python train.py --vocab_size=1070 --optimizer="adamw" --batch_tokens=131072 --dataset="wikipedia_en"
Each number is 500 + 50 x the weight over its row's rms, rounded and kept within 0 to 999. Layers, rows and columns count from 0. Numbers have three digits each. The size before them is the row's rms in percent of the matrix's.

# up: layer 7 MLP up, 768x192, rms 0.0669, rows 724-767, columns 0-95
# down: layer 7 MLP down (transposed), 768x192, rms 0.0661, rows 724-767, columns 0-95
up724 104:471512457539526546514483516541466575585508507469501558386482482482541437449372495482492466542447504538509496519656468602537569413476437455456512398463547534500480535452458494441469455464420495521500552414452519559520456480487484590463420457443561544539576504521538536551536578490566477600
down724 099:473478519509537451547540492412451452475517471428486445420504505577484477511548449542480543514467496584409446528534512459532499400529475627519528451461513511452440598564589473480523525474538471411575455544516472570453518529468438448497450461468435508585456550396458532554465482527548464595
up725 100:509517521499519542521522500480472488521463506420480570538451560476540354405405502419433570485467474590453484443491527501561467513441522522510431407500523523542554447546485533526491435542542464517479487513444567494524552340418516498449472481487489505560332504527529538462539494392490514491
down725 105:464510472596514514516555470545541523453409486591527541491483398543547527599500490547485514538441441495494463492372444464406544472565462449430503443536511493556554527519524515424530561461607502446517454458494506458508494568531498507518573562519453482432557540449465555506430434576513532491
up726 097:490456548518481494488487436471478506538596485450450573479530532459527421523459456506477511597463551527521560496507468462444586560461482492546469400458484426521489535574544470553516441469480539458398494446500577519538418554411467390502510556507429459543544500578440496510551547452519565557
down726 105:456592529477482523462492523611458423450494521545480492497467431520492412515485445486564532453507483570497539480529532521551523470488606436403549538498406589465465420532467557510489534495424548455561484518376557560498539425498542420494524373430494526506458472496531452530574490551541356478
up727 093:504503483492491542594492526409473520463604516584502624444476528472468411443443457419536519560500488588434499515496575445438480411511486476552461400525584550542499469527498520422507490521523522447481493543505487550520568428464518592502553543520572591456585542498517518481451519480534499458
down727 097:518482505477500500432466444475453500584481519564534561559578479510475518462438516463575512516454443442481466498478443446512533461514595590489506597482400450538417495502471522581453568525524454519472516443536458404510527500624575501513442562485522537628471576454505444464481459452472501490
up728 103:568472472618460506545460601499499500508524615549506578481494545466539415467521578484441453575556504559497535391610514544455496477484447499550467538490477470574547457452490439493510555587537490424454538586504505522548464601468419550517491533441506528540535463534430504466565504563491508471
down728 105:510538509467511544552498484584513534495455518457545536521475497518557568491526450528594483503461534468477446527386460494484573441529471478485527409501626499465521473476456516403499458534540532585558487497511518470437509409468481519521537469526493450561498564358535491560599446502566516576
up729 093:455527594530432480489501529523488519476598567395496522509517558470547512464506536527555537372470467504551578485484485539498511535512508499473452471531510450491548587448523494433440488424480551496566552450487461473606474534424552472548519466467444569508499563457606570532438517543514540462
down729 097:471508470488522528449446501513578511496442505523395529427552501461476525564446448442496476610462480476455536543452509562571550498532535475481509491456625518564451504588567452518449581446505559592542580463488481502492466492579460464491526557495470544426478460443459506536525486537468501525
up730 099:580485530444481459442506522562477556554524454446493480572619517610503426477450526433339455499530460593482502391486460578553552494458386492473473429466501388518544462464453524531524546462449487546537475491526496503440430529500522559417431542442474419542566496530548545408641513436524553429
down730 107:494481469506477482458453506434382510585467553521475490477448465566476546545507482543452452477413417672543512559414458543520533557511481509518463529469511510421460550586487505558440492501524582488499502540508453544502575438548543502497435496447553458497472509535518535517485421532590463410
up731 104:486502445522444492591543538485475586571555542416531465431481475528524506542432498606442558474517489649504471411518469497462541528506496521511472456465531550620522472487536508517463436465499519514535588401469482523624431533436461485602488409534534497500508500452544521514534617469486532611
down731 107:469497536407521427444512458444427475550508487523476483513469570577376474423496551483498452551546467412561537514553567441491436421475532460493454580516511400477494431553488449478493545581431512543566513545557618457545496525434502462492432461399493484567481461492440495485560481441438445432
up732 105:549482550401585508535528544439477523578521540517490567548442544530491495597404479552443522533580484481553564481428588595475485515587395406522452524502559468516535410524437542373478538542532467524462489482497478527552434461443531451450562537505481425516463531561498534534373516480445503441
down732 105:532520499532540572406484503543504526485484474528513418528495485527436451461526469439439476568551397509525484452563577514498431533464465571447425434465522514394528564422598479620424551581581507470496578534488479459491493550525468501478492559486568518551615450538548460478500542476530529467
up733 082:550545441491491474566496504570509535520412502497556480519458369493472541612473536477394506384451486493566423541519443446527419532534451573486429523435491494543437494588430479492527469514441536449566510509511485510493465477424538466566460529488482470438488529446439574510454515456410437578
down733 083:447426568405550463387576528523470411484580571509469395510456589544541511465476546501574392512470545404527493596520683492463579534434537518513496517565554491484453445536501526510475515471564557619467405613453474517557509484500544562578515473433472525475483483548488413455501527486533469520
up734 086:565546486413542444510450573503521514512503471484495582362485526372412451485512536539532486527572468481558488500541481604457548498547512525574476506416461524503456423488473653405554449477573450484476446423480545428580458521435482554585480544608463538546466467577498543463464560478520463532
down734 089:443453532530530561509564460516455429517483530568431538529547487528571470459591442460527545621435571527514489520487598389551482509451482490524509501495467560509522582497544482456480495561450495473571481602482562506445469517522438505541384479433508520405487489408436498547524413513575541386
up735 100:562446514432532426539452528450465560522527471435528476601569479499484442484573491644492473486466517588576550422498411437489403493485453557472479421501514411438467535533535547522442418509451492538427519485445507508498529472505484578469527466487434452523555497573517611536511594451540488499
down735 101:545433502577424453532475447416438499503469446554458485491494462501495443428499483521434580490583502436463550489544647380511449519500546542514549513538486520464503481451383414561446503523551583423657552500498432432556495452518508369549543500517544539535558510451483474546516439589516489501
up736 097:649449569505586534476438519537469481420502537483552486439497530469525448536462495570446513432596395541533481452529442515481421443500557498615480497476612438557494400566535584590485539480488545467507557600503565477557573520453566459427474456508499407450514475444537536492499545385537514471
down736 103:480561419470423498494453598403461483510515543510429477535514445487559566494513532473544521520492502460451564528577511419461567420582426459517579522482508468511603426474585435439507428517518422469500559467548478505481456454437392577481535529506491502503480548524441532486512593540513449477
up737 103:549529593552514481526495527548488473436574517549516548543508445524553547523515553533516508464479449488536487511459602539536657557519383532589526429465539524563513532412583474455479503493433520419463524546528515397548511532555465466462441505528531481431562431453554492506609589511419509507
down737 104:492460530463547589519518487438624472521451570544509533630561558549404583452544488524520493525530484559555488425541555471514433529479499495515577584526474502566520453419540485567494417468478508501427614502454525482441500589503474560450462518489555502516490501434495487478464499472419463457
up738 104:443450514556477463480451508483518539603500532494569397536503507473494442545459517469512524449508466531521466409519456544508604441514413493506526435479404534534477473524524572532517451463559465520433530625506506519506392509579472443532455469415498602537451445491416490566547556467517491543
down738 101:583486397382510476405485436584480502532563581513458471479422427540554539466418545495409527584452523518469501504494501504497518468502591549439446577475479470480528517567448471536519488423499435507624482476476474484502496621497536520534501425444463589508494463496414503494450394550489479529
up739 095:544451503477574456397571563520493498521413438491508472530443431496559489496568491453475439439546543563553531440557536544478483510519452486492491469471472464491545518474476410428504368603500509542443457525518463536474517576493573491530440517471540462539523515420490511471507486474476512429
down739 090:472555475479417501529436397457508452490417564482384501452552600514494454509370542488460507514497461547459550427461539520555472487451533539563470529560500470470450481499497625552488513449523517429430518461494610427493529523442492466443424366543536489520485500548532467496483588514545538519
up740 092:599458560556459523577454503498468567514539509515491481517497578568454496502351530462572548483529526540510517522540506522569451480507536506513517514540475523465457572545588599450446426446509468456415468548561509466489605439428581425481474599485454545421481531504596564540459536534502514522
down740 100:389509484507593389515464412496441426485490555579490580409458495453524455602592504433543482516466491493475507425482472540405551521474531496496459443454535441493486541551557539500514450493531468452552453533492563471541507581522450474486537502519523485526525559467478541605575528455396516624
up741 097:509382481469479508426525590441489448495528499553551514544605543553534516436497394480518530507400498535410459541488419487341534572526576503549395434527530469473532459560511566448433508576464471565510519519457443502516468480508500526591468464443479524398495505574447526484529452379578499526
down741 104:437500472534529529549485453417457484556534552552493509570426481632469516508563525470574510459481473566574482464583470479536476398411510551557538499489543503550475508513531517541412443487462452473465522547490448491513544506382478489478520607462492434525460573577495426543446573510394487499
up742 103:555450508648480464528517594545448564511493515489475530480475490462493489427437558492494568495411524564544488425513505504466443502547410490506411418510485567574502406555455463470453516586521493471525522550510484554497506470465562464522533597543565525480569442565495491522461638411504519584
down742 103:545587469465601497577468510485540488511493462476544441463379407489358477519519539441519466498512554484480507497531594468615496476522536528522487461496589413491541563448489533530488472469496524459457481485467537471490519516530493461475442436469458534556481440516496467553491489556466492478
up743 091:564527489469491485484477529543440496521440611422492608479630479564477559507546575400437460561493422524636574497464519577505521493514411399515479479510455434516383584531578467382441481511534547572601515589481476535413417445446534504568479481542550496476440464494399584514431535501436559438
down743 098:498551582449388531501541474499494473457477476474511510510473524479611484486491399546476587548525521355488490553595574510408496544476578496506486508463524539412504393436496432558433490545433457450554544483466527484517509579545508469454590490546474487541554455540461416483522528441515460535
up744 101:516511519496524521461463481545455474502498550513585430515461449478496526531519520460565530524564542489474540507566551534485549392484468521493482487520427463583481553420429583539474435544576510507484493461525544358494580500464459462456482446417472379441514413551485512495560536558546581510
down744 104:433490503548436543526564529383490380442563508517454525497512545463476563534571504551524470577473495503449484539487516448400550493493537499414392482504527485452431510489586456462535505596558452460508489596488489495451440464517463555466600450543520527439506565462479465555467448609521520481
up745 099:485507407398548570537462542469536475468572546369597464604411596480604548531552412459533514447575459487489530515547478574402506413452442454439598515415544518565508545435441532515435579501457551481488456458491450487542532483488541479474496431510470513489418469468461526463469465502523526549
down745 100:551434518481552535582498454505474464495558522566506447443541351452537426414574528500496479459556433549583469500560485515524473596460608502527433560472586496433581526482471474544518526493430483490554588456477505479476494488490500498511449536510497556548500457520482521407521454460556506523
up746 103:484554491445582473473454473511577416537635575494453452481441548451519475540520519434565454481519416480483552504504477516438579573576470483499499455535461534517466460415489506540488477536563523431486456599482478441513524499471578438418476457446372464530542417482460565478487492387534583419
down746 106:522515480518575472541533522546539499554426492550428528419611515632482502448493479464508479504435389464510562470447441416449461455432514530496515608486483470462576421517559593513520503473354513421463528469536550544507537502462518608468509537512559586526557483439477509461473468471458529481
up747 087:534536566480499576402514558492529505543553477471516550546561510563505471541398564568499481446489525477595517506539523646421466484494533504447464429518508487506510543533438487572494518654536521543508462437493568479567462432503502583492544439523534535436541427473458576474519556443549494555
down747 092:450381444583450487533468497508602505433484462527439511487426542471536510465567400438436537564475560545470528497547494464562592427543456508549526513497445518505468517480533513451572528460543563476535538507472429448564577492539493397452434490612465546572550466472469565444573464534530557503
up748 105:492515497556488470529389572491510492499551587451494620549523533537534430418406560535457500549537482495507532538500527537519589442454512518644416462462508569665522518542520418503446478548508463506478380537491454440470560498450600493507464458541491469481478511615484534460526510522505563594
down748 096:514440429489460528470535481603479536465427475510522466412483530514549494526514441437451581557447439403476543502373522428472477528600422449471520557544586505492475508557540473491535464428517591519544479527413568496523442516538552485545575487537476526532519539511565460479561537412585421486
up749 103:448526532531580494455551543504542497556473614525470453500508467566507472485514600569433473580503508509526517471530473431537467445555496398607522502492450357521417518544426520464476509525556568430495424459558548458483529502468501480471513582507526477515551480483461516559578564425504564601
down749 114:452506496527452495430405531560589482480475450508509459539568509522530562475452480405559483477505439516482497451484444512483497416459598538484566478432608448460578597475480551507535546412510455564489459567539394541447534508451407531507548498531455535505465509491474550544525433438472519499
up750 100:492466563522505434535549553555506587573513459475581478543574529518516468524553356555487494496556558432558469501540425466472498526501492466464484493427458376477520471510475562498520507470473485496498380479534472453502462520460639487473510516519466501430486403517561515464503530506452669568
down750 106:423532475417554532448446545398477505433542493472500503496446460427397490416459551533501510432411439563514565501540452455510488456448514507529542434557514546551459531589620444559457454470606485551529564427527513497415602379560472466467553542430532513487540499540477445447485479515481519453
up751 098:518506441384528457460430540592451579511515450427547465538515467444535514568527581569432493451484492458516500421410451582548459484560467403505487538453496453515523577541494428521524507493491520537564546573527472487539575402533509524520441480544538587477469450520396530474486526479493587491
down751 099:371519530566514510603543502490546387506524534422512529478472501502519444471593350530629477446535487426453474600455451472542534465458444568470414509473511563434476528429467578566562536501488419553487459483514499507463454586483403519434504501532522465479539452446538455455542451410489554530
up752 098:396510528438532491502490491566505584499607517477548457528514531448456559465421531449520463577572456655444521456502381465532495485494478512458437494500542547502468537466582530471430528558427528524608422500504480523518518485525495431549515442464468535479464519453486542447431566447548571487
down752 096:502549496602451384503503496496519484421423486429529489539546439467508586404441482498556584477487433454557496499440549551578458583503573454517378532536566510528576523495481536599598579399527551468416486426583477464423466476487490562604497555502442524483435471534494514490431461484434469464
up753 101:559393553531558506503549541442483520574445631479460519481467411535565413416545549501533501627526511496556512488470411519527513489534518539550498544565380387558469605474452424493465489543508555499476435499476462428520531557462561482537508480556562553416480531455554537489465536468529506512
down753 089:415547458477489571475459520450494502430536392485545471538571579448536475590483468550449566430496531542493507468526489541507487445485529434506523429471549560449515440462526441502492524438526467483540530479496452514518510462548453552469477487521517551537563502438531561452501468511514607552
up754 095:443441528521416508524429512461486543511471438515472634508608521503500485516476505518516446577426450483518486407413523565518504519519452467506439575577463422592449409419518450483411535558520466519474492412507479521404570499580420569545546609433503468483421464589501529513527489523487445574
down754 096:481521523467531552499487502480492490510555601466549630453482410561542504433469419541528557446574587460552504579475562535555442518498569517551530572469499502393449464584497544510506456493442441404480493550481419552502527556539503510561512567496496438451541483485540547426529649540394519464
up755 089:430520488459582422513605467500493532546486501340475507505484560546542453490449419418500596430515465506426552526531442452425486448457458430453489465589433521570488447464498521571432531428468515452412438525499607422524521470510545410405461492518480516474502474491504524604533482495537552468
down755 087:475458484543531572459553536571390524447516475612551561491480463510448470556522430466485565515490526483563492490473575616531490384566554511449507490485511535562499535495572452391544500507501549516573548494496514479471386462464532578463536535459500430437472440437448501537531506475474475493
up756 092:501555419531545584510516518543474421494468460510597504498500546483614480446537446452486478604501488587473519446414529509437492502467508488449534450488450535590480464384579544520437484473539466506463541606496583491538425555533551442474475512535438550505461470505552475475472490551449461390
down756 096:483463533495446490559468505462501551550523461508426419589523546642456486461392463407575522402537454492556478482553544501555445519494490566501485579474466488508483488569478562472599556569518572434462332354489466520592517481492554512506423483487534574542477440503491462507538550475542418546
up757 096:501459556441469530512558522476462572544504381504408608505486491505531484555423536517413506518524551468576544482530547552540423476493471458499483471544490433562490430510471486421469375539576521573481447461510594475572507427485522521459381477475485476533475550520556524414520598398552471440
down757 074:498487527479472521464484522515453463507571539493555538502470518543510528440456472450542493500461458515527641513562541527410527466462510542484509459486450569562445508512513438475447498483563499437461510601401472488400532553453552512510559561507512521611533498505427494456510482483494476495
up758 106:453499496504492541555427571580498592479505531462508433491539494543547445554512503473523526552532457492611531468545545472567606518432546523577394371504448501588501534566485596504503546483462620488518488561487445376488534508431450514632473422494517515450436574538516556498581420469401558546
down758 114:601529485504470510514592558501572455391490492496414448437580530531480533432487436574571576457533468548448471499530519502487453462570490523473561534384495536373555481514433462424514447533446449477496408516531475525581435549516526473546432494553496492529392516457482487484517568568560447442
up759 090:534479520487433514553473437502537508484561453497540578488443544491618442464557333435509539481532578508461498509556470491458560505435481545522504498513312528479525517449471512552437510523477484486490444485545457503598515495502536462412406561533516470459547476427507466410526512496512479435
down759 094:476498398482579602477503534447545550538422412530448513527572516440477514515561439492556436523455485491554468507535495463534502514562579433526473543436509522562479583478427445487608461578521453533473547387491485491456531491514533562557518556465446566472452489526484512526394490453476502428
up760 111:493416533483437497469538516443536404463532570533557546598561515485460577539494445511487485491502414528576504488480540596536438534547532538555519465518399530571417425532488504486571520523444518460419528516499480488431594405475564477527556524447521508509445451584487567516473504426479509474
down760 117:525528487535556493482473545514450553542498475623525462452446436518420538423477513471351454431566520466589499501551511520506519429495540477504425547464385506454511540461453518584503524446477509440603542420490482532547552460473529444490431537476550496452506545517464509553550460501495536535
up761 109:487489499455471538488470459543518578462466413468485521506515583560487435588479523467480453452471458532440490428458470604538589489555477527556437506441522564614497468520412511457450599523483475570416522497489555527518468495529545468509440576544543515424525429524496512510580500414478540537
down761 115:465477544498476417494568506457554542516552478514471492504501561578622473452492434567461514491623545469454554530590468453459582553479437563490427525540491556429539468465522515498466426513420481388508488585454474466510468590440583564455455466518461467558447464551460452437467537542423477538
up762 100:585430604419457534487513546576498534463417399508513483497476531538536481505510535579443513527513429518478458480521438466502500411529455514536464543507398496481517461555467475528488496477525546549450539588463559508437535564510522558538469572582482606507492511504533523570528567539351501478
down762 097:432593546535470543519543478524502534393532564486449479521455501475464570462494456471493458489450470550531537499489440538427421487513589462504505451569485524470506571546516537498464466432517533445485395453481579561487533557436510464429615444564458453462537585394558484471492487509555452494
up763 078:684547606440478535473524581563469562542451427448495488521428472586577484459502414634444453529547514491540503523463485577474500420543428484517534478503456456487502518503360462446540534564480519434556492518527484483516460509419522466421497465504528360446507507445521561492550454549512516507
down763 083:471442429552502520524506400509493452458521563555471497503532423563495608505477480457643517390429401563477577497507545455451529512461497481420359524499586587426410559481551495484451528562547510457483478501485457529446563447444516540560545524479458467549433491528488520463474443463490454439
up764 092:527482517527507511589375461552444459522480506492535480463425569529506405513472448543475460583531461514510557463440481468476571550486357459613472440411517477459514546559531505496529514540591542595582456469485432539503557490435455493460445538515534575518498517599415563510482603462541440538
down764 099:471537513528525477363548524457481553511484501541485428505437428510450482516419469472535593510522470585515504481555545543584454486575475415550569538497418444583607531433471571566534471469459453518515468508512498496492508472590546541488558462375481444506497501557481465478657543455446454535
up765 093:583572547545533487437454487559409424572509510575547455496504355505565477495547488494572620421560474520400489515578440515487533449517519495608536500541439430543486493516500511466548491453461516527450571601489467524541549512442462542490461543516513419446471589416485502484512501570479518535
down765 089:396470444437444599530470501497550518503447486553383573472466576566508463498539542586518482495451575579432521436558559478568456386475430530404518497480571470474407563445541441492423431470524394430416477499460491496452503509538492499494520502486506438583501517531508511491506494472529497500
up766 089:488467506510540578531477556548497517473516427520541555449606519447548553489477506551598449519559584499498503490420470516394435434525489487400410490496552449558534508451512623468463459470443555630565534469552483461603454498473483457495485396536428491418488469513582470465611444451533448554
down766 087:556541392424518463499463463485524531618464599574464492440513554571503500406492471443604590508481525566515469580545610455512476596421543486556539517633496509541453530530593515490491491489542427511389358507500521512522496563484486490539491502531530540527500497486464401515536403387453406507
up767 099:599529530418500509491487504497489590542586587479549437455499516487501458501466492534527483520479501590500505444489530498539565436507429424492521429546425441507476532559548518532488518468471504438498474509495527417499538504378505492564408540577563549566510540526569566594463562502465560628
down767 099:509567614570475506561517445519426547347534509495474485418471435446500395574497536435467540422514524456438504569484487497422524532534537459544514507445528544458455496582452436606582504463528559470518478429473492516567529489540467513402549405490497506507484457504463459458557497519513454374